Each number is 128 + 24 x the weight over its row's rms, rounded and kept within 0 to 255. Layers, rows and columns count from 0. The size above them is the row's rms in percent of the matrix's.

# layer 10 MLP down, 768x2560, rms 0.0271, rows 699-752, columns 640-767
size [ 95  99  99  99 104  98 103 101 102 100 105 104  99  94  97  98 105 100 104 100  95  97 101 103 101 101 124 101 104 100 103  98  93  95 104  93 100 101 103  98 174  99 101 104 101 101  98  92 102  98 101  99  99 104]
[[147 130 157 147 110 115 119 134 154 141 146 131 140 120 134 178 106 144 119 126 146 140 141 118 126 116 154 152 175 148 128 140 103 151 174 122 107 147 152 127 127 121 133 157 121 166 105 102  95  98 136 160 127 135 130  79 170 138 151 149  97 114 154 154 167 162 141 139 114 140 117 116  98 118 143 165 118 118 136 123 111 111 123 133 164 124 142 131 119 165 113 118 114 119 142 164  99 130  81 104 130 137 133 115 133 121 121 100 132 136 130  81 153 175 142 111 132  75  86 124 189 132 101 124  93 170 162 180]
 [140  89 104 133 150 144 120 155 136 151 131  72 102  93 109 160 114 144 118 146 122 112 113 157 148 126 151  84  55 123 102 120  96 101 158 111 176 141 121 144 111 124 112 153  95  87 111 116  55 144 106 126 106 169 133 132 141 137 132 133 116 170 149 116 120 137 129 120 117 157 112 115 128  95 125 132 156 145 109  90 134 154 110 108 121 138 137 130 161 169 143 126  77 174 143 130 129 131 136 102 101 148 137 131 125 142 100 140 100 151 203 128  98 118 137 120 135  99 123  98 122 118 128 155 132  90 113 121]
 [119 120 137 138  98 153 106 105 147 137 114 110 140 157 107 149 173 147 166 131 168 107 140 145 130 161  94 119 129 147 139 136 134 151 107 154 136 138 142 139 131 127 161 130 110 152  76  91 129 127 118 136 156 108 138 127 125 138 134  71 112 127 108 125 133 119 116 159  99 138 110 134  93 149 111 141 129  94 152 117 119 165 145 172 167 114 163 112  74 165 139 175 132 144 133 134 119 141 146 113 106 159 101 128 128 132 109  90 131 150 154 103 101 104 108 153 135 143  96 133 145 129 102 158 129  96 150  87]
 [117 111 145 132  99 130 113 115 122  95 152 111 173 145 118  82 145 157 183 155 106 113 170 119 170  91 132 157  85 123 120 128 103 115 144  78 126 136 143 145 169 137 145 123  98 130 110 136 126  77 133 164 152  90 136 137 123 137 153 155 125  86 161  89 134 155 114 109 150 131  89 143 141 161 117 140 183 134  75  78 133  56 136 159 106 191 117 109 123 150  97 106 121 122 108 164 122 147 133 151 119 127 137 105 127 119 138 135 132 122 151 117 143 114  88 138 155 174 135 137 153 153 125 121 144 130 173 103]
 [125 147 109 132 136 151 125 151 123 125 120 135 107 126 126 147 104 130 140 119 105 133 143  94  97 121 118  94 122 152 135  83 103 126 102  69 124 132 128 153 111 148 117 153  93 120 139 108 139 107 111 171  90 110 114 124 116 117 137  85 122 138 106 140  97 140 189 165  96 134 138 147  92 101 135 162 149 128  96 114  98  97 107 123 144 172  92 132 173 150  91 155 106 130  88 135 106 177 152 125 126 109 117 135  94 110 120 122 137 153 139 109 114 139  94  80 160 111 148 119 151 135 102 125 146 139  86 132]
 [105 147  99  72  83 104 110  92 121 129 104 131 123 138 146 129 141 118 129  67 139 139 127 114 115 129 177 138 173 114 153 115 149 127  88 134 137  78 108 167  98 166 144 115 131 126  97 149 159 167 157 104 138 117 115 148 122 106 117 115 163 122 119 116  49 119 156 189 134 191 120  94  73  81 170 149 112 158 150  86 101 129 151 146 146  66 119  72 175 140 118 145 120 117 109 139 183 155 132 142 126 108 124 135 143 129 167 117 111 145 125 151 141  73 122 125 119 129 127 146 148 116 171  93 143 101 113 168]
 [114 100 145 121 138 174 121 158 152 109 166  89 135 135 137 123  83 176  81 140 129 111 144 125 133 146 161 119 137 130 141  94 107 140 148  99  94 154  97 141 111 119 102 162 137 154 100 142 137 120 158 100 158  97  96 146 123 131 114  97  99 105 115 123  96 182 116 125 145 127 101  89  79 101 151 131 112 150 146 128 145 144 115 142 119 165 135 134 116 112 103 115 117 156 125 168 112  88  79 112 116 104 120 113 139 125 121 106 134 135 104 126  73 138 174 128 126  85 101 123 110 107 151 100  98 142 117  83]
 [ 89 108  94 105 104 127  92 138 125 137 124 143  96 146 134 107 139 158 148 121 106 117  98  99 117 112  96  92 128 123 134 162 158 112 120 127 107 126 146 149 119 142 136  77 189 140  95 139 119 100 146 199 114 129 135 156 155 107 145 163 149 137 150 165 105 129  68 123 164 134  93 149 116 139 166  96 105  65 122 123 103 115 141 147 102 120 104 154 160 123 149 122 130  95 129 124 133 122 114 119 118 123 146 112 132 108 149 161 157 134 118 112 105 143 101 122 111 125 118 126  72 114 107 106 132 116 173 162]
 [168 171 169 147 114 166 164 158 138  87 140 135 167 147 144 147 114 132 115 187 139 170 110 141  99 104 128 143 157 130 135 147  96  96 134 101 146 151 169  98 111 137  82 143 116  98  74 122 119 156 113 115 113 133 115  89 108 110 178 124  96 112 162 151 136 117 121 101 154 103 138  66 115 106 128 111  98 140 128  90 122 128 154 136 156 146 151 101 117 106 107 134 174 105 122  94 150 114 154 148 131 120 107 114 160 105 151 140 103 157  81 181 175 115  97 147 124 155 101 119 163 125 147 119 134 127 182 147]
 [140 104 107 131 161  99 157 159 122 134 140 138 138 159 143 100 122 159 120 167 155 117 142 189  68 154 116 116 139 138 137  95 108  93 186 129 113 169 125  81 169  95 132 111 150 139 116 102 145 118 128 114  98  97 136 136 159 162 116 146 119 106 114 131 127 123 153 111 156 150 155 120  78 120 152  97 102 139 118 158  87 131 148 125 131 143 103 144 126 120 148 141  92 149  75 146 112 122 141  77  90 107 129 130 113 107 172 135 126 158 156 129 121 110 111 110 111 142 151 159 123 144 124  85 166 164 103 148]
 [143 120 166 176 108 154 103 118 100 125 157 109 131 140 152 167 162 118 163  93 109 151 132 108  81 106 137 131 143  95  96 108 130  91 107 130  83 167 148  89 190 161 140 125 153 136 123 123 104 183 135  89 146 116 138 125  87 166 159 126 178 154 121 123 119 120 155 118  67  66 165  92  87 152 155 124 139 116 129 150  97 140 153 135 152 103 116 183 142 115  74 126 109 131 161 122 118 149  99 102 129 131 113 121 149 149 124 150 152 173 125 140 126 105 125 133  96  95 120 154 128 165 151 156 103 133  83 128]
 [104  99 139 128 158 146 133 120 146 110 122 155 152 163 110  84 127 109 138 150  99 130 118  78 156 136 120 119 156  72 130 115 169 161  73  76 133 106 122 129  98 143 100 108 134 145 173 102 112 108 157 141 126 123 130 127 126 136 101 133 116 121 121 120 149 120 185 145 117  98 125 119 153 109 122 127 157 111 111  86 133 120 101 107 108 123 133  91 139 118 118 111 143  90  88 149 114  93 131 137 107 137 103 156 146 153  98 157 115  90 137 128 117 151 116  99 107 164 137 178 121 125 153  91 152 121 137 165]
 [100 135 135 104 100 109 101 143 129 124  89 132 114 130 158 158 137 104 149 124 111 104 164 132 106 152 128 113  92 129  97 150 147 130  98 119 129 129  98 130 139 117 118  98  75 110 140  86 132 212 163 158 102 156 131 114 153  95 158  99 122 119 159 138 105 111 117 163  86 151 123 115 147 140 110 132 134 121 141 127 115 155 144 125 137 112 127 126 130  92 101 125 117  97 124 128 163 155 122 156 123 117 135 186 113 122 159 138 151  95 136  97  89 175 124 119 108 100  69 163 164 108 124 107  99 113 138 139]
 [147 109 121 116 130 138 117  95 125 109  88 135 136 131 161 143  84 122 145  78 136 134  98 123 151  76 131 167 104 131 132 157 105  96 107 150  92 144 140 149 135 119 117 136 145 114 110 139 130 151 105 139 156 108 115  91 138 114 103 120 107 112 141 109 126 152 156 128 123 106 158 151 122 129 133 139 108 129 154 146 108 143 110 146 112 190 119 154 170 118 104 110 121 144 156  66  98 111 151  90 184 105 151 139 106 151 127 103 154  82 123  94 159 132 130 142 150  84 113 158  89 130 104 105 103 103 164 122]
 [132 113  83 105 106 129 106 123 102 115 122 105 117 116 139 151 120 146 141 126 121 161 151 112 135 117  90 172 142 145 125 148 171 116 145 185 130 178 132 142 128 130  70  96 163 109 112 125 180 115  74 119  88  97  91 126 106 143 106 162 116 155 132 125 140 146 135 136  91 152 164 112 106 113 164 146  97 124 150 129  75 136 113  94 127 105 141 157 147 102 133 134 133 136 119 134  98  99 105 171 180 131 144 157 122 115 135 108 122 115 114 150 121 149  83 101  98 100 157  92 137 162 152 134 131 109  76 141]
 [157 161 163 154 157 106 130 109  88 137  93 119 110 165 147 138 142 123 127 115 135 118 110 108 114 141 102 105 141 105 121 129 119 128 131 163 104  98 141 138 144 121 130 118 129 101 125  94 147 157 111 104 154 104 139 131 174 117  92 109 123 203  98 169 177 159 147 118 119 140 110 176 110 138 170 107 114 135 154 106 115 106 106  94 135 131 115 131 125 150 109 173 127 143 202 108 105 162 138 148 171 173 130 144 129 154 117 148 102  88  89 142 135 160 135 153 153 173 163 110 149 164 102 131 110 151 125 130]
 [114 110 103 121  96 151 120 147 106 111 146 141 129 139 157 117 120 148 119 132 152 132 138 122 123 150 114 153 188 168 120 104 131  90 127 166 167 153 141 159  97  90 125  93 123 134 121 129 148 129 136 165 152 148  96 159 124 155 178 110 111 133 138 146 129 159 146 141 127  82 103 105 121 159 131 160 164 101 119 141 141 159 126 153 129 158 102 130 151 126  97 136 118 128 116 139 135 101  63 121 155  92  83 146  97 101 122 107  79 147 158 126 117 141 100 131 108 155 127 119 104 120 110 120 129 131 116 133]
 [109 127 175 124 127 154 131 148 115  98 140 110 140 124 152 170 141 140  75 175 134 116  64 116  91 117 132 107 114 123 137  91 134  87 118 121 125 139 112  96 128 126 152 157 157 118 131 147 132 133 143 137  74 140 166 139 122 111  95 129 152 133 112 134 125 136 122 100 103 140 116  94  75 167 144 131 102 117 127 150 100 159 171 142 132 137 102 167 127  99 109  97 102 113 119 152 128 131 114 166 144 114 120  88 124 122 170  91 157 136 107 111 156 155 100 163 123 134 120 125 141 101  83 143 132 137 142  88]
 [114 115 131 161 128 148 158 107 183 128 128 135 130  66 117 155 147 143  94 146 138 113 137 151 115 138 137 131 112  91 122 160 107 127 134 122 119  92 111 108 182 145 177 144  92 127  92 136 114 113 167 102  96 123 136 154  76 126 133 121 110  88 141 179 137  96 135 145 160 144 140  95  92 138 147  96 142 127 153  96 129 124 139 156 195 123 108 133 170 134 158 133 152 120 140 105 164 147 180 178 108 175 146 101 145 127 114 134 114 121 144 138 151 144  97 139  92  83 118 145 139  95 162 132 156  84 108 110]
 [192 142 119 144 113 147 127 121 145 105 129 109 142 167 100 113 111 158 126 123 152 144 140 138 128  97 126 146 147 121 136  90 103 154 110 118 130  98 113 173 121 103 120 132 125 116 141 105 151 154 149 148 193 150 197 124 158 167 126 151 114 159 122 125 153 107 158  92 126 159 147 165 112 159 133 143 168 114 131 111 116 130  97 115 158 152 132 107 139 125 128 121  89 121 128 142 134 133 145 143  91 145 161  93 107 103 132 119 152 109 131 102 120 155 160  93 120 115 132 128 154 158 111 170 107 101  80  92]
 [151  70 161 153 152 143 115 141  77 141  87 119 138 122 108  95  70 146 159 114 125 112 163  98  83 119 144 192  89  96 159  95 100 137 111 177  49 157 100 129 130 125 123  94 117 123 172 168  87 116 146 139 111 132 168 123 126 109 145 143 155 140 170 127 130 133 103 161 133 109 125 170 127 154  51 133 142 122 124 124 152 142 100 131 132 112 129 112  96 116 136 158 112  94 173 169 114 168  67 151 136 148 136 119 117 132 100 119 135  95 109 130 119 107 132 135 144 130 147 150 145 133 113 148 119 144 120  97]
 [172 114  95 102 164 132 148 164 102 146  81 108 163 117 143 165 134 140 104 144 159 169 110 153  79 146 148 152 127  96 129 127 106  80 162 143  76 107 101 124 105 120 111 130 130 125 124 169  89 133 117 138 132 124 122 106 129 119 131 143  73 161 156 103 128 154  92 107 166 163 104 139 125 132 162 158 143  81 128 151  85 152 138 112 139 127 123 175 117 121 103 142 113 144 110 113 106 121 131 147 113 138 128 175 103 119 141  79  84 100  91 164 176 158 198 106 128 107 129 102 169 114 157 165 142 155 118 104]
 [102 161 135 150 118 131 168 114 124  77 122 105 170 163 100 153 171 137  93 154 125 130 156  98 188 101 104  86 111 127 118 130 137 137 139 111 178 139 181  97 126 121 114 161 114  66 104 136 154 123  71 142 145 112 122 125 146 125 169 119 128 105 105 167 161 119 111 118  99 164 149 113 116 117  81 146 125 103 107 120 127 113 131 138 135 103 119 137 138 149  99 142 140 113 122  93 149 167  96 109 146 157 153 117 151 112 134 182 124 119 132 160  83 143 114 162 120 132 106  98 112 152 124 103 184 120  98 132]
 [105 159  88 142 109 134 146 115 133 135  92 150  84 121 161 147 112 102 156 123 105 133  94 118 140 135 167  96 135 127 141 164 181 111 152 149 113 149 161 112 106 104 172 113 120 128 100 157 127 151 122 100 114 139  91 129 140  96  86  86 141 114  99 120 137 167 120 110 137 200 147 126 143 132 135 178 146 142 117 102  77 196 157  92 132 146 150 126 158 127  82 138 114 152 150  96 120  78 112 140 115 114 113 145 131 133  87 127 146 141 142 162  99 210 141 134 126 111 122  76 150 139 126 136 127 161 122 104]
 [ 98 140 146 147 134 136 128 131 141 119 152 109 125 137 142 130 124 122  97 146 118 107 119  81 134 158 104 165 109 106 131 139 110 165 100 118 147 152 143 161 146 117 104 120 129 127 160 145 109  94 134 100 120 148  89 104 119  98 134 108 123 165 141 153 122 131  96 115 106 114 132 105 127 133 148 117 147 146 149  87 170 128 193 122 132 135 105 137 105 121 133 138 130 142 116  43 142 140 115 124 126 120 125 139 111 118 143 120 104 167  88 118 148 105  82  95 101 117  82 125  96 112 106 118 163 150 101 135]
 [158 119 104 105 137 101 125 138 114 148 131 124 158 119 130 161 154 140 106 169  87 114 108 151 151  91 111 147 120 137 130 146 104  99  73 136 135 124 160 150 138 150 124 122 159 138 119 119 120 179 145 100 117 126 113  97 128 128 136 173 112 119 133 117  98 105 126  86 156 179 141 157 140 132 151 122 111 156 134 151  80 127 133  67 111 150 121 138 194 121  77 117 112 120 131 169 168 165 130 112 147 116 132 115 134 131  89  87 146 132 166 151 110 142 157 155 168 130 107  97 111 132 140 120 161 150  82  90]
 [120 119  71 122 188 150 172 151 120 131 114 138 150 100  89 177  99 129  87 132 113 122 174 133 100 156 118 147  87  94  85 145 163 138  94 118 161  92  68 152 145  88 144 128 131 100 116  99 134 139 116 105  96  98 131 136 137 110 131 136 131 129 110 111 133 102 145  96 144 142 131 130 111 124 140 121 129 142 123 128  93 121 121 130 172 112 129 120 116 115 123 115 114 137 129 125 146 142 157 101 151 128 131 126 151 161 129 140 120 133 120 154 115  97 131 103 152 110  92 117 172 142 123 176 113  94 110 132]
 [ 90 121 148 121 116  68 103 102 116 180 111 146 127 118 133 142 146 111 107 126 137 153 139 142 116 147 160 136 147  90 118 157 108  99  98 116 135 141  99  93 134 106 176 140 130 118 117  95 118 145 111 118 118 117 127 116 149 151 119 130 116 152 143 143 131 134 101 135 110 138  85 144 136 120 138 134 109 177 120 142 114 115 127 166 148 110 163 149 167 147 110 148 153 116 194 113 113 130 119 109 123 145 129 119 129 144 152 129 111 106 137 104  89 106 111 163 144 107 147 123  62 140 184 138 122 136  95 142]
 [112 121 114  87 123 109 129 147  97  90 155 163 142 151 148 120 158 128 162 128 152 115 124 120 130 149 101 107 119 174 134 134 151 185 116 163 106 120  85 127 124  95 149 121  95 128 126  98 138 113 157 149 140 156  94 142  97 139 108 112 108  90 116 113 132 125 107 157 177 115 147 136 125 105 111 146 107 126 110 126 167 152 138 131 123 134 127 104 100 139 169 122 141 134 113 149 135 117 154 128 129 138 136 132 142 145 168  71 120 162 131  97 179 185 102  96 120  99 122 159 131 125 110 118 130 119 138 150]
 [129 154 138 136 140 100  87 119 146 134 131  99 138 128 138 114 108 145 121  71 140 136 138 123 143 131 129 117  84 112 129 146 111 128 104 141 115 172 140 117 141 115 150 143 165 129 137 172 120 120 164 135 145 154 136 152 137 114 123 159 135  95 102 125 190 134 102 136 135 168 115 132 132 160 106  81 115 125  95 182 139 139 121 125 121 106 120 102 146 188  93 132 162 128 119 179 131 111 118 140 111 120 145  92  79 114 114 123 165 160 121 120 186 139 124 125 177 107 149 121  70 128  96 162 114  99 119 137]
 [106 126  84 127 114 184 108 110 141 130 111 135 134 134 130  84 146 118 110 156  74 109 125 107 137 124 104 138 100 100  87 131 115 127 146 105 111 139 184 143 140 132 149 120  84 142 144 110  95 110 140 121 113 150 154 125 105 123  75 128 139 115 138 112 137 116 135 112  88 114 109 190 113 125 127 127 151 140 109  99 101 126 143 123 105 168  91 126 101 141 134  80 133 103 102 144 127 116 118 138 131 173  87 143  68 140 158  86 159 135 161 117 150 144 119 112 116 104 112 148 148 111 168  87 137 103 149 151]
 [105 130 122 167 128 144 156 103 174 178 136 102 152 124 153 152  94 114  86 117  79 135 173 168 123 164 172 135 153  91 125 156 141 133 118 111 104  98 120 103 134 115 136 124 151 108 147 120 120 107 131 144 124 131 163 121  86  80 130 160 109 156 131 125 139 142 120 141 125 107 142 170 144 135 130 138  89 150  96 175 119 133  87 157 143 136 142 115 124  71 106 110 116 116 151 157 134 103 187 185 136  98 146 104  96 120 120 119 162 127  98  98 131 170 111 140 126 167 133 107 136 128 144 107 127 121 141 146]
 [110 139 119 126 123 129 153 139 170 102 142  97 116 155 108 152 122 157 131 126 138 123 158  93 142  88 162 108 125 136 123 133 104 131 122 148 160 134 134  89 158 127 100 160 133 126 161 126 102 114 119  97  95  71  90 121 144 101 109  92 146  68 150 151 121 116 126 134  98 153 125  95 129 132  85 173 132  83 147 135 129 102 164 125 130 130 103 152  75 118 137  99 110 115 160 164 150 110  94 148 126 145 110 135 105 128 166 141 158  98 159 135 114 161 129  77 143  98 125 116 159 167 124 135 165 152 105 126]
 [117 113 103 123 125  98 150  89  98 155 104 127 144 145 103 132  95 105 131 104 144 137 145  97 151 137 144 129 129 127  93 174 140 134 119 135 144 159  87 135  92 141 111 140 174 133 114 143 131 113 131 113 148 144 127  96 135 147 146 118 118 112 155 129 138 121  91 119 130 113 115 112  89 111  88 125 148 158 172 159 130 110  90 153  83 175 138 148 144 114 127 108  92 127 155  77 174 167  99 118 108  64 118  93 121 157 138  78 152 118 128 156  96 116 153  77 104 127 148 126 182 135 150 123 121 149 148 119]
 [112 117  93 141 133 149  96 110 124 143 163 180 113 146 146  86 131 174 122 185 108 151 117 149 145 133 151 122 150 106  95 124 160 112  92 128 172 197 128 166 124 120 145 114 177 135  73 101 130 120 136 129 130 139 143 139 122 113 101  80 121 149  97 143 133 177 150 101 136 135 151 100 169  93 142 147 146 163 127 106 143 150 132 135 114 121 146 136 107 134 112 121 107 149 106 113 127 117 160 119 163 117 157 130 114 123 140 120 100 154 102 162 164 158 106 163 130 128 145 154  98 128 122 100 139 129 162 161]
 [ 98 145 108 142 134 143 162  90 137 104 132 115 159 118 105 137 110 103 143 154 135 123 141 180  97 170 137 142 137 172 137 102 126 123 169 172 140 122 133 155 138 150 134 128 131 165 158 146  88 113 145 122 125 112 129 160 174 101 131 149 122 177  93  95  97 159 112 136 158 101  63 156  90 123 171 129 145 115 132 123 118 151  63 121  95 155 209 148 124 126 101 142 156 130 155 144  90 108 109 136  97  67 129 133 111  79 167 112  99 138 119 147 167 180 129 119  91 113 113 135 113 103 109 127 124 114 115 121]
 [ 94 111 169 154 131 156 168 130 119 100  87 120 166  95 119 137 143 137  86 128 116 101 135 125 134 163 167 142 103 166 116 119 156 133 125 155 116 116 163  83 121  95 114  92 153 135 111 129 114 114  89 139 122 104 127  80 120  96 100 137 160  79 122  91 154 113 161 148 153  99 130 118 150  90 156 132 112 114 186 129 151 123 105 123 136 114 158 107 122 150 128  80 153 107 103 129 117 129 150 120 117 159 115  97 158 139 150 114 163 120 159 113 143 134 147 136  99 124 100 126 104 125 123 129 105 161 131 136]
 [ 98 118 149 139 101 149 145 130  81 156 132 130 163 133  94 106 101 110 122 121  99  95 131 147 177 166 135 145 116 146 124 133 186 105 147 144 145 120 103 135 125 153 149 162 120 133 154 147 110 100 160 138 128 117 111 113 123 120 118 141 132 156 111 156 169 113 143 107 138 115 103 132 185 135 117 125 145  83 127 163 160 134  96 121 107 168 181 109 111 147 142  92 134 113 134 120 127 173 109 138 136  95 100 160 134 112 161 138 107  81 173 138  90  97 121 133 115 141 156 127 149 170 153  95 164 128 145 147]
 [179 114  98 161  89 108 115 129 132 114 156 146 110 181 131 100 119 130 153 121 134  59 184 104 129 142 153 113 108 145 120 150 109 143 146 113 171 112 120 112 117 122 112 133 139 105 105  88 142 135 106 107 140 135 104 127 161 124 102 156 131 113 113 150 105 119 114 109 158  92 155  84 124 151 136 118 148 151 151 103 114 132 105 125  98  98 112 130 163 131 129 144 121 145 131  93 111  98 156 101 135  93 141 138 120  98  98  99 139 150 135 111 138 138 107 135 117 118 156 128 146 189 131 108 155 119 180 120]
 [ 83 148 150 134 130 113 146 153 183 123 158 115 171 145 124 128 134 158 108 136 124 130 116  91 169 119 147 179 173 117 121 108 119 106  96 124 204 113 150  86 180 145 130 101 109  88 110 113 154 155 144  99 110 150 122 113 135 115 174 120 159 130 148 112  95 144 156 138 156 123 137 129  95 131 102  98 147 139 151 154 128 103 146 118 106 120 170 152 104 118 112 121 118 126 114 108  78 142 117 182 156 112 178 117 114 127 145 124 150 104 137 133 109 103 107 110 119 129 143 110 156 107 131 124 119 155 138  77]
 [136 123 115 131  85 139 124 165 124 108 141 106 121 188  98 118 124 130 177 131 115 142  79 146 119  94 130 149 112 173  81 221 107 119 133 140 129 168 169 146  99 147 126 123 135 130 118 135  90 131 132 110 145 149 130 175 141 146 108 140 132 126 147  98 108 127  74 123 125 129 140  88 125 124 116 145 147 129 102 151 156 146 167 135 104 107 134 135 139 115 142 132 127 137 130 157 141 129 110 139 136 119 147 135 153  29 132 125  82 165 139 135  97 130 149 120 125 146 114 120 120 135 139 106 122 118 131 115]
 [ 94 193 164 141 113 106 122 163 107 138 111 106 190 155 129 115 124 121 151 147 125 119 123 121 152 136 104 104 138 118 152 173  92 101 124 161 146 166 135 137 120 144 133 105 101 129 125 132 157 141 157 110 139 125 144 137 140 135 115  78 129 146 127 116 129  98 142 137 115 137 132 106 112 151 168 122  85 110 100 132 129 113 121 109 118 122 102 127  86  99 137  93 132 125 151 133 110 114  90 137 138  76 133 112  89 131  89 114 142 144  98 138 151 109 156 123 165  85 138 138 133 109 117 103 108 129 119  97]
 [ 81 122 149 140  98 132 160 144 112 120 115 115 119  96  96  92 121 137 136 140 149  99 124 107  86 157 125 137 141 100  77 150 100 108  76 117 150 135  99 120 111 107 144 134 120 141 145 146 122  92  87 127 161 132 118 150 132 125 172 137 150 121 125 151 108  98 156 141 152 102 127  87 184 123 150 128 145  95 122 132 126  87 148 120 139 116 103 140  60 128 146 131 115  94 132 112 130 106 149 121  92 173 124 132  94 164  81 139 132 124  69 149  98 110 139 156 141  96 130 112 138 110 176  89 133 137 105 129]
 [116 112  96 128 125 121  77 133 155 134 154 158 100 164  89 116 133  95 122 125 118  93 171 148 179 148 123 154 145 147 114 104 117  99  85 150 152 128 146 123 126 100 108 171 121 136  97 115 118 106 152 111 118 127 139 143 124 114 145 147 121 134 137  84 110 102 122 152 126 147 163 139 124 119 124 129 128  87 136 112 141  82 143 159 129  91 123 175 120  97 151 153 139 168 125 137 172 177 110 117 123 112 159 151 159 111 156 114  88 150 165 104 155 158 111 114 131 100 148 122 144 130 114 117  87 153 133 136]
 [112 199 151 160 111 113 149 151 125 110 139 171  98 167 101 125 138 124  93 152 163 108 147 151 135 128 157 101  92 170 166 147 112 128 119 124  71 151 161 123 140 138  93 172 152 122 120  64 105 144 102  72  98 122 113 127 110 126 146 148 157 104 112 118 137 143 121 127  86 106 104  96  79 169 158  89 111 127 113 139  99 115 123 140 176 143  91  87 134  96 123 118 111 160  88  86 156 128 117 155 134 155 110 114 149 103 110 116 143 140 122 110 138 138 109 100 141 123 155 179 105 153 163 129  89 140 113 125]
 [125 107 127 156 178 108  92 122 177 115  97 124 136 131 148  99 104 145 149 136 148 114 128  69 119  98 142 103 143 180 149 105 103 193 120 120 142 119 115 165 118 160 127 103  99 121 145 125 110 130 102 142 176 108 142  96 106  91 125 106 129  96 157 102 143 163 169 127 152  90 148 164 136 103 140 155 109 101 182 139 106 102 160 111 153 130 154 140 112  93 148 112 143  92 102 127 151 135 134 104  88 168  92 152  93 153 135 141 128 153 148 156  71 110 111 124 118  94 137  80 111 100  87 131 149 126 141 138]
 [112 146 177 132 134 118 141 177 163 136 121 128 127 121 171 130 123 158 136 146 113  98 139 146 121 128 159 146 135 141 130  92 153 133 174 122 158  96 165 166 132 135 134 111 142 169 169 137 132 125 146  78 115 128 138 115 118 133 150 123 131 112 124 115 128 142 103  98 100 122 138 102  96 136 146  72 125 118 156  96 126 103 140 123 118 124 107 142 142 175 172 135 101 126 103 143 110 137 144 147 128 148 134 106 134 126  99 130 183  89 176 152 123 188 137  93 133 106 118 175 172 112 147 112 170 122 129 174]
 [101 142 128 140 100 119 127 116 110 163 125  84 178 162 111 122 121 118 140 110 137 141 141 182 143 132 140 152 129  96 146 125 150  58 123 103 151 112 138 149  97 150 128 118 152 140  93 114 117 120 163 101 138 109 122 152 101  84 126 103 116 115  99 141 156  79 137 121 135 117 119  53 118 130 124 154 119 135 174 174 140 121 150 142 164 111 170 114 116 114  88 138 139 129 119 118 135  99 147 153  68 124 103 138 137  98 131 120 148 158 167 141  91 133 134 117 104 128 131 128 136 139 110 141 113 124 154 119]
 [115 128 126  93 117 146 138 101  96 137 147 139  88 105  84 126 136 117 156 150 115  89 109 135 121 149  92 132 135 136  89  84 139 130 157 125 158 140  87 131 108 124 101  82 164 124 163  76 184  98 147 143 113 126 144 152 143 128 121 127 121 139 126 127 103 145  92 121 160 141  67  92 131 125 127 130 120 108 152 100 153 155  98 113 120 144 118 174 143 101 126  67 121 107 154 204 134 155 171 139 124 118 142  87 121 188 131  79 113 130 139  47 143 141 124  99 134 148 115 113 123 111 129 120 111 149 158 103]
 [ 94 142 134 164 113 115 108 141 161 101 142 154 134  98 115 136 114 150 177 140  99 132 127 136 120 132 161 126 103 120 119 146 155 147  88 136 166  99 110  77 128 129 151 117  95 103 115 127 133 138 144 127 119 110 144 145 168 127 149 125 150 141 115 174 116 114 144 137 148 135  81 132 121 119 130 128 117 105 112 111 136 163 146 117 113 144 169 118 123 131 163 160 107 140 119 129 146 119 129 163  99 121 175 117 111 134 116 140 145 140 145 119 108 127 116 143 119 115 120 123 143 118  80 182 126 132 129 106]
 [143 122 130 148 148 102 155 114 116  88 141 127 169 113 131 116 132 101 126 119 122 139 126 111 136 145  98 119 110  95 137 115 103 108 149 142 118 114 106 105 125 110 118 110 129 148 139  77 112 120  93 125 117 150 117 133 111 137 175 141 128  53 143 130 116 137 124 133 170 128 116 150 191 133 124 125 122  86 166 150 140 141 136 128 147 140 110 106 110 115 151 117 114 135 118 113 125 122 136 188 132 110 126  86  96  99 111 143 127 146 109 116 141 120 123 121  88 180 192 132 144 139 140  90 151 139  91 140]
 [ 96 115 139  86 111 158 107 110 169 152 100  98 178 160 155 128 143  97 187 109 114 136 116  83 105 168 104 152 117 143 113  77 160  93  82 122 153 112 124 147  87  97 125 149 145  79 156 109 142 121 125 157 136 118 156 115 157 108  87 106 129 147 134 145  81 118  99 132  92 159 127 141 104 122 127 178 137 159  94 130 134 154 112  95 134 145 115 144 111 141 133 144 129  97 108  88  80 111  98 122 119 140 145 125 145 119 141 131 119 103 113 108 127 151 110  98 137 141 111 137 159 141 115 125 106  92 124 119]
 [105 131 127 126 131 133 135 133 124 129 122 114 115 107 120 127 114 133 130 125  95 156 103 126 131 130 130 119  99 120 107 126 164 129 109 181 143 123 138 140 127 145 125 105  96 121 144 123 124 127 122  93 121 101  90 128 181 160 130 117 143 128 131  92 143 162 118 109  82 166 118 122 143 152 157 102 117 120 126 106 145 108 142 122  93 111 107 131 151 142 129 118 121 131  90 131 139 134 125 170 108 148 151 157 130 101 122 128 135  85 137 173 178 135 124 141 124 164 104 120  85  72 135 126  99 162 119 140]
 [150 137 107 107  68 164 136 125 136 128 149 101 149 127 135  86 123 149 104 105 127 120 114 123 166  81 163 138 119 154 149 109 111 163 127 126 150 120 140 163 123 123 129 102 164 126 123 131 136 120 160 147 100 128 151 148 178 138 108 125 114  97 102 143 149  90 132 131  97 163 110 130 146 132 109 139 115 110 140 109 122 125  91 102 149 152 118 147 134 127  92 111  86  96 138 130 152 132 103 109 168 127 109 106 169 147 141 110 148 136 116 103 129  86 122 135 109 153 102 140 127 134  92 146 100 147  89 154]]